Weights of a small transformer language model.
Size: width 128, 4.72M parameters.
Training: 143M tokens, 2189 steps.
Each number is 50 + 10 x the weight over the matrix's rms, rounded and kept within 0 to 99. Layers, rows and columns count from 0.

# v: layer 19 attention value, 128x128, rms 0.343, rows 86-110, columns 0-63
# o: layer 19 attention output (transposed), 128x128, rms 0.319, rows 86-109, columns 0-63
v86:64 56 54 54 62 64 58 53 42 46 49 47 39 37 47 63 61 56 52 36 68 59 48 32 43 25 47 39 43 38 65 55 66 51 47 51 37 57 39 61 43 53 56 49 40 34 55 41 59 51 42 56 57 46 50 58 46 67 51 44 48 57 44 49
o86:30 58 48 54 62 47 73 52 43 32 57 42 66 44 41 36 53 55 43 32 53 51 48 45 49 63 55 65 52 55 49 47 42 35 50 46 44 39 43 38 35 51 56 54 71 54 48 43 44 35 56 47 38 33 52 53 68 48 57 63 56 45 36 55
v87:59 38 52 49 36 51 57 59 50 45 59 64 56 54 38 51 52 43 36 41 58 64 53 51 68 46 44 50 43 53 69 50 24 52 78 44 39 61 42 43 52 47 41 54 68 52 43 45 57 57 59 40 60 30 49 37 51 38 66 40 44 57 56 66
o87:42 37 32 51 48 57 60 39 58 63 64 34 53 44 45 47 57 49 37 56 42 53 33 46 35 51 33 47 51 36 46 62 48 68 41 49 55 63 45 59 42 51 48 65 38 63 55 52 55 51 53 63 57 55 55 47 46 54 50 43 39 53 33 42
v88:40 56 42 48 38 67 36 58 27 46 56 44 64 61 57 58 41 58 55 55 51 46 58 59 49 52 41 50 62 36 45 38 50 45 53 47 55 47 48 55 56 62 59 43 35 56 59 48 54 54 49 42 45 55 72 48 34 35 54 39 52 48 45 49
o88:61 34 55 35 53 43 46 33 44 54 38 43 61 52 38 47 65 44 52 67 49 54 41 50 60 49 29 62 65 60 36 54 47 57 50 46 25 40 48 47 48 57 30 36 53 57 65 58 44 41 69 40 57 80 32 56 60 34 54 62 54 52 59 63
v89:46 45 40 50 49 57 54 48 52 47 60 46 66 50 45 38 45 50 46 51 42 39 44 52 58 54 44 61 48 43 35 45 52 69 61 51 71 40 41 52 52 26 57 51 70 39 62 49 18 59 49 47 62 61 43 48 53 36 52 66 50 52 49 24
o89:44 45 32 64 51 44 53 54 54 44 41 59 52 63 55 51 45 49 48 51 60 41 52 60 54 53 40 61 59 66 65 73 59 45 49 57 44 47 35 61 61 58 38 45 33 48 65 74 59 42 49 37 36 70 52 37 34 48 56 52 52 35 33 58
v90:57 51 64 38 67 54 42 61 30 60 46 49 45 51 45 48 45 45 56 48 56 61 64 53 39 35 65 34 36 55 42 48 53 48 59 45 38 44 39 57 55 43 48 51 78 53 32 61 40 54 64 58 51 48 61 57 45 55 50 44 59 43 58 51
o90:50 44 69 50 50 46 45 47 56 38 50 49 66 47 46 42 42 60 60 56 53 54 37 58 44 68 64 61 55 54 52 49 39 55 46 68 42 46 56 42 50 57 42 46 40 42 50 55 52 57 44 55 53 43 41 67 47 39 43 61 53 39 46 40
v91:68 43 48 65 38 29 30 35 46 50 48 54 57 48 50 66 48 53 43 51 66 59 47 37 63 32 33 25 41 51 46 47 38 45 48 61 58 40 37 59 48 44 38 47 46 40 56 59 56 71 56 49 57 41 59 51 48 56 35 47 54 30 58 55
o91:54 66 43 42 52 52 62 43 50 57 45 71 47 40 61 45 49 40 49 50 47 51 54 48 55 39 62 43 53 59 41 57 71 58 52 54 35 44 47 44 52 61 30 52 37 70 47 46 59 52 52 59 43 52 38 47 56 34 34 60 62 38 48 35
v92:41 54 65 42 59 45 57 44 24 67 45 65 60 54 71 53 57 49 42 48 62 49 64 66 59 44 54 52 38 47 52 39 52 52 54 75 58 56 35 45 33 71 35 32 68 52 57 44 58 36 44 43 44 60 56 37 41 43 48 55 51 63 59 54
o92:47 46 49 57 46 53 53 49 72 41 73 46 47 46 45 47 32 47 54 58 61 43 51 34 44 56 28 47 67 61 39 65 40 52 49 32 66 55 56 65 41 64 42 61 56 42 69 45 43 57 53 59 72 49 37 29 58 43 57 49 60 46 66 42
v93:50 63 44 50 52 46 51 55 56 44 47 75 52 55 37 51 42 45 44 35 62 54 49 52 45 57 54 48 59 66 42 57 62 57 37 48 47 41 40 58 53 35 53 45 54 56 43 48 56 57 47 58 56 63 44 47 46 30 43 50 52 45 31 47
o93:32 52 45 46 48 46 48 39 44 52 33 44 43 43 34 59 55 69 58 50 52 56 56 46 67 57 63 68 45 39 43 57 43 46 51 31 64 45 57 57 43 49 30 59 40 52 55 41 54 49 61 50 44 58 33 52 39 50 58 44 51 53 63 45
v94:72 56 69 65 42 55 74 42 53 61 57 54 39 47 45 66 55 40 37 58 46 28 50 36 43 61 52 44 64 53 44 51 48 56 68 55 45 52 44 67 59 66 65 48 62 53 52 36 42 33 51 63 49 47 55 47 49 50 39 41 49 38 50 42
o94:54 46 43 42 64 49 43 53 36 48 56 66 51 51 53 63 48 56 57 50 64 58 49 49 51 51 41 65 45 35 50 46 43 51 42 69 70 34 59 53 52 42 58 66 65 66 36 67 59 52 48 44 58 56 51 45 53 66 53 41 50 51 47 39
v95:45 55 50 47 46 51 47 57 54 46 46 37 59 38 58 35 58 60 39 48 38 42 57 63 58 31 38 62 60 51 65 68 46 38 47 48 57 52 47 50 64 44 43 52 46 56 44 44 72 45 52 54 45 45 55 65 41 33 39 50 57 56 57 36
o95:45 46 56 53 46 40 49 36 54 44 48 45 46 40 59 55 50 30 39 60 50 48 44 45 50 42 65 53 49 56 34 42 55 47 57 57 63 59 37 51 45 68 64 52 46 47 57 34 48 46 54 51 62 64 62 54 40 48 54 46 40 53 43 61
v96:58 44 51 56 55 63 43 55 50 48 35 56 43 55 50 43 41 45 41 49 63 55 46 48 28 49 57 46 63 60 47 60 45 49 43 45 55 28 50 57 47 40 45 44 27 56 58 49 45 50 42 39 51 55 47 41 42 41 51 43 50 60 54 43
o96:58 60 49 42 49 48 35 58 41 62 55 38 63 45 51 47 57 51 40 52 56 44 44 44 71 64 51 63 59 49 62 53 55 39 41 38 46 65 52 50 47 60 57 45 48 56 33 31 55 50 36 52 59 58 47 54 58 61 41 44 50 35 58 47
v97:51 49 41 51 55 62 38 58 77 62 30 44 50 32 46 49 55 49 53 46 43 30 44 42 54 41 33 54 25 51 59 65 55 51 33 44 38 52 47 72 59 42 55 62 65 47 53 64 34 41 49 46 37 53 36 52 60 43 45 41 54 72 62 49
o97:49 42 50 58 42 41 72 69 40 42 42 68 34 35 47 49 64 55 52 23 46 54 57 51 40 41 46 32 54 50 45 39 39 40 51 45 45 36 27 34 38 65 52 40 53 58 61 54 64 63 54 44 51 54 72 55 35 51 55 25 55 30 39 47
v98:32 74 35 55 58 50 49 56 31 50 59 47 49 39 48 52 48 63 50 47 58 49 41 45 60 83 52 52 42 49 54 35 57 57 51 44 42 55 50 65 48 63 66 51 52 32 52 54 45 32 51 46 68 49 52 43 60 56 45 56 58 67 55 44
o98:50 45 43 48 54 77 53 41 30 47 44 58 49 51 58 19 45 55 59 70 53 40 55 50 55 47 38 38 61 52 53 52 50 41 58 41 81 47 62 48 49 56 55 53 60 49 64 48 45 52 57 50 40 47 60 52 48 61 52 54 57 41 29 46
v99:55 54 59 64 51 56 48 43 48 55 50 53 55 49 52 59 27 45 39 55 69 49 50 52 64 37 51 57 64 47 45 42 80 63 65 47 60 49 30 50 47 42 48 49 42 36 37 65 53 45 49 39 36 59 48 45 44 60 58 54 60 64 63 57
o99:50 36 42 52 48 57 43 54 51 25 53 46 58 75 51 59 59 49 53 47 48 56 52 52 46 75 49 61 30 47 53 54 58 46 38 34 42 34 52 53 65 63 39 51 68 70 52 38 55 33 61 46 54 38 41 44 59 33 45 34 48 48 35 65
v100:61 43 62 43 58 72 46 49 45 54 37 44 35 68 63 53 38 61 56 60 52 54 79 56 38 36 61 50 60 33 50 59 36 38 61 50 31 29 51 68 46 51 63 45 58 45 57 59 55 43 50 42 51 44 59 59 59 61 48 47 50 62 56 35
o100:45 65 50 82 51 48 45 51 50 34 44 62 64 66 34 53 54 59 49 44 56 52 47 34 53 54 56 58 48 65 76 42 50 58 43 55 42 75 57 47 45 40 59 39 47 62 63 48 42 62 45 74 47 53 47 64 50 28 52 38 58 46 49 60
v101:49 45 39 46 74 58 65 51 54 51 60 59 59 47 53 49 61 51 42 51 46 45 51 57 55 55 70 60 58 52 42 51 27 37 50 46 59 54 54 64 66 61 63 46 30 51 63 39 51 51 34 28 44 65 49 46 75 31 53 44 54 30 60 34
o101:58 67 49 47 77 42 43 50 42 75 50 42 50 64 38 61 51 67 52 42 56 60 57 49 46 56 29 52 62 55 62 52 52 50 59 41 38 41 31 46 52 54 40 41 47 53 28 51 59 36 54 48 58 42 60 41 51 56 55 46 40 56 48 47
v102:44 57 44 45 57 43 54 53 52 40 58 39 74 37 45 55 62 67 44 38 32 53 56 65 63 54 28 56 46 56 34 42 25 39 42 59 51 32 37 42 45 50 49 71 65 38 50 53 60 44 50 55 66 52 57 52 59 59 38 56 52 44 62 39
o102:41 45 46 43 60 40 48 33 48 44 66 55 62 50 47 57 42 65 44 51 41 44 69 29 50 50 38 41 53 40 80 40 55 56 56 71 44 50 34 49 40 56 51 63 43 39 55 48 36 49 45 47 44 44 52 69 48 36 64 64 37 48 49 55
v103:44 48 53 41 63 62 55 56 68 60 53 52 59 42 36 57 52 42 42 57 63 55 43 71 28 50 57 60 57 62 37 43 48 59 50 44 47 43 57 46 63 64 54 73 49 58 67 53 48 46 47 53 41 38 41 51 45 61 47 58 49 56 46 58
o103:56 33 60 41 55 40 46 49 48 50 27 44 52 65 37 30 46 58 55 47 52 47 54 40 45 72 39 38 52 50 47 55 43 35 38 59 40 52 37 46 47 35 47 45 41 36 63 43 45 79 30 55 60 45 46 48 56 51 49 47 36 51 61 43
v104:82 70 57 52 45 58 41 64 69 59 30 67 38 64 51 53 38 56 54 36 37 49 46 54 55 71 41 62 64 38 50 43 48 59 46 60 60 42 31 44 61 45 27 39 53 61 55 47 46 46 51 55 60 78 58 40 45 46 47 47 52 50 54 48
o104:51 44 36 42 61 45 45 42 19 24 51 56 52 39 48 60 51 45 71 64 56 52 55 52 64 46 35 62 49 50 43 63 69 40 66 35 45 60 36 43 60 53 47 44 40 27 50 42 63 52 44 22 41 58 41 54 44 44 61 50 51 47 49 50
v105:56 46 40 37 54 55 63 53 32 34 43 52 33 52 60 52 33 48 46 57 35 38 56 58 41 49 50 46 49 59 57 39 46 77 38 44 46 53 53 61 28 56 44 48 34 51 29 37 59 38 66 51 72 47 53 44 50 41 59 23 57 69 59 67
o105:54 42 57 71 58 43 52 27 63 32 61 65 66 27 57 44 48 43 43 43 49 54 64 56 38 52 35 50 52 58 64 66 53 50 42 49 65 56 58 41 50 68 56 50 45 45 38 42 52 54 16 50 60 36 47 57 51 54 38 46 63 57 54 48
v106:73 43 64 43 21 39 51 58 58 33 42 47 57 49 40 60 60 47 52 44 54 61 43 42 43 47 57 60 44 45 51 32 40 67 51 47 62 37 45 40 43 75 51 47 62 60 40 50 51 41 52 39 34 56 66 43 64 39 48 68 49 61 67 47
o106:45 60 36 50 53 54 49 39 58 59 57 51 56 47 58 56 43 68 39 61 46 49 54 33 43 42 39 58 42 46 66 40 55 50 48 61 50 36 38 61 60 28 48 47 57 49 44 54 28 53 43 33 39 36 46 43 45 50 50 41 62 59 47 53
v107:34 53 53 60 47 55 44 36 59 48 66 43 50 52 62 36 37 41 58 63 37 52 48 55 37 49 50 51 44 50 60 43 69 51 55 34 68 56 50 41 50 52 33 47 46 39 52 51 46 44 63 48 50 42 47 45 50 46 40 40 52 39 57 52
o107:61 29 41 53 44 49 57 43 47 41 47 35 38 55 60 50 59 39 56 43 38 42 40 52 51 44 64 56 42 35 54 46 60 51 39 72 35 55 58 51 57 52 59 41 23 47 48 60 37 37 43 49 49 63 45 41 58 56 64 84 51 42 43 48
v108:74 53 49 59 61 63 52 46 54 53 46 60 55 54 44 61 46 42 49 49 47 41 41 53 53 37 56 42 57 77 54 43 48 31 41 51 44 64 53 53 44 57 28 39 42 42 40 50 49 72 44 51 41 48 41 51 53 67 42 46 56 35 55 51
o108:44 48 44 53 44 20 20 52 60 54 54 48 41 51 47 33 47 36 51 57 51 65 48 57 56 63 53 49 30 57 55 41 43 68 65 50 48 19 50 33 45 47 42 48 60 58 52 45 33 50 50 50 37 58 66 51 63 61 46 54 48 51 45 50
v109:55 59 54 48 61 76 34 47 52 58 47 42 50 54 42 45 61 27 59 31 54 42 61 41 43 52 32 48 44 43 66 48 65 48 46 65 58 46 58 42 45 43 57 53 56 53 39 58 62 41 57 45 28 49 45 60 56 51 53 38 38 39 23 54
o109:45 51 55 58 66 56 50 57 54 54 57 37 49 44 54 57 75 54 50 57 51 58 48 63 57 28 62 56 41 30 42 57 27 44 35 56 41 56 50 53 45 52 48 45 68 31 80 60 55 46 50 58 48 45 51 56 47 52 54 53 64 56 65 36
v110:52 45 24 61 54 44 55 47 52 27 43 54 45 54 49 60 44 53 52 60 51 43 32 47 60 46 52 69 60 38 58 62 41 61 52 60 51 33 52 41 43 63 57 57 41 42 44 66 64 52 46 40 51 39 71 43 53 56 56 54 64 39 51 46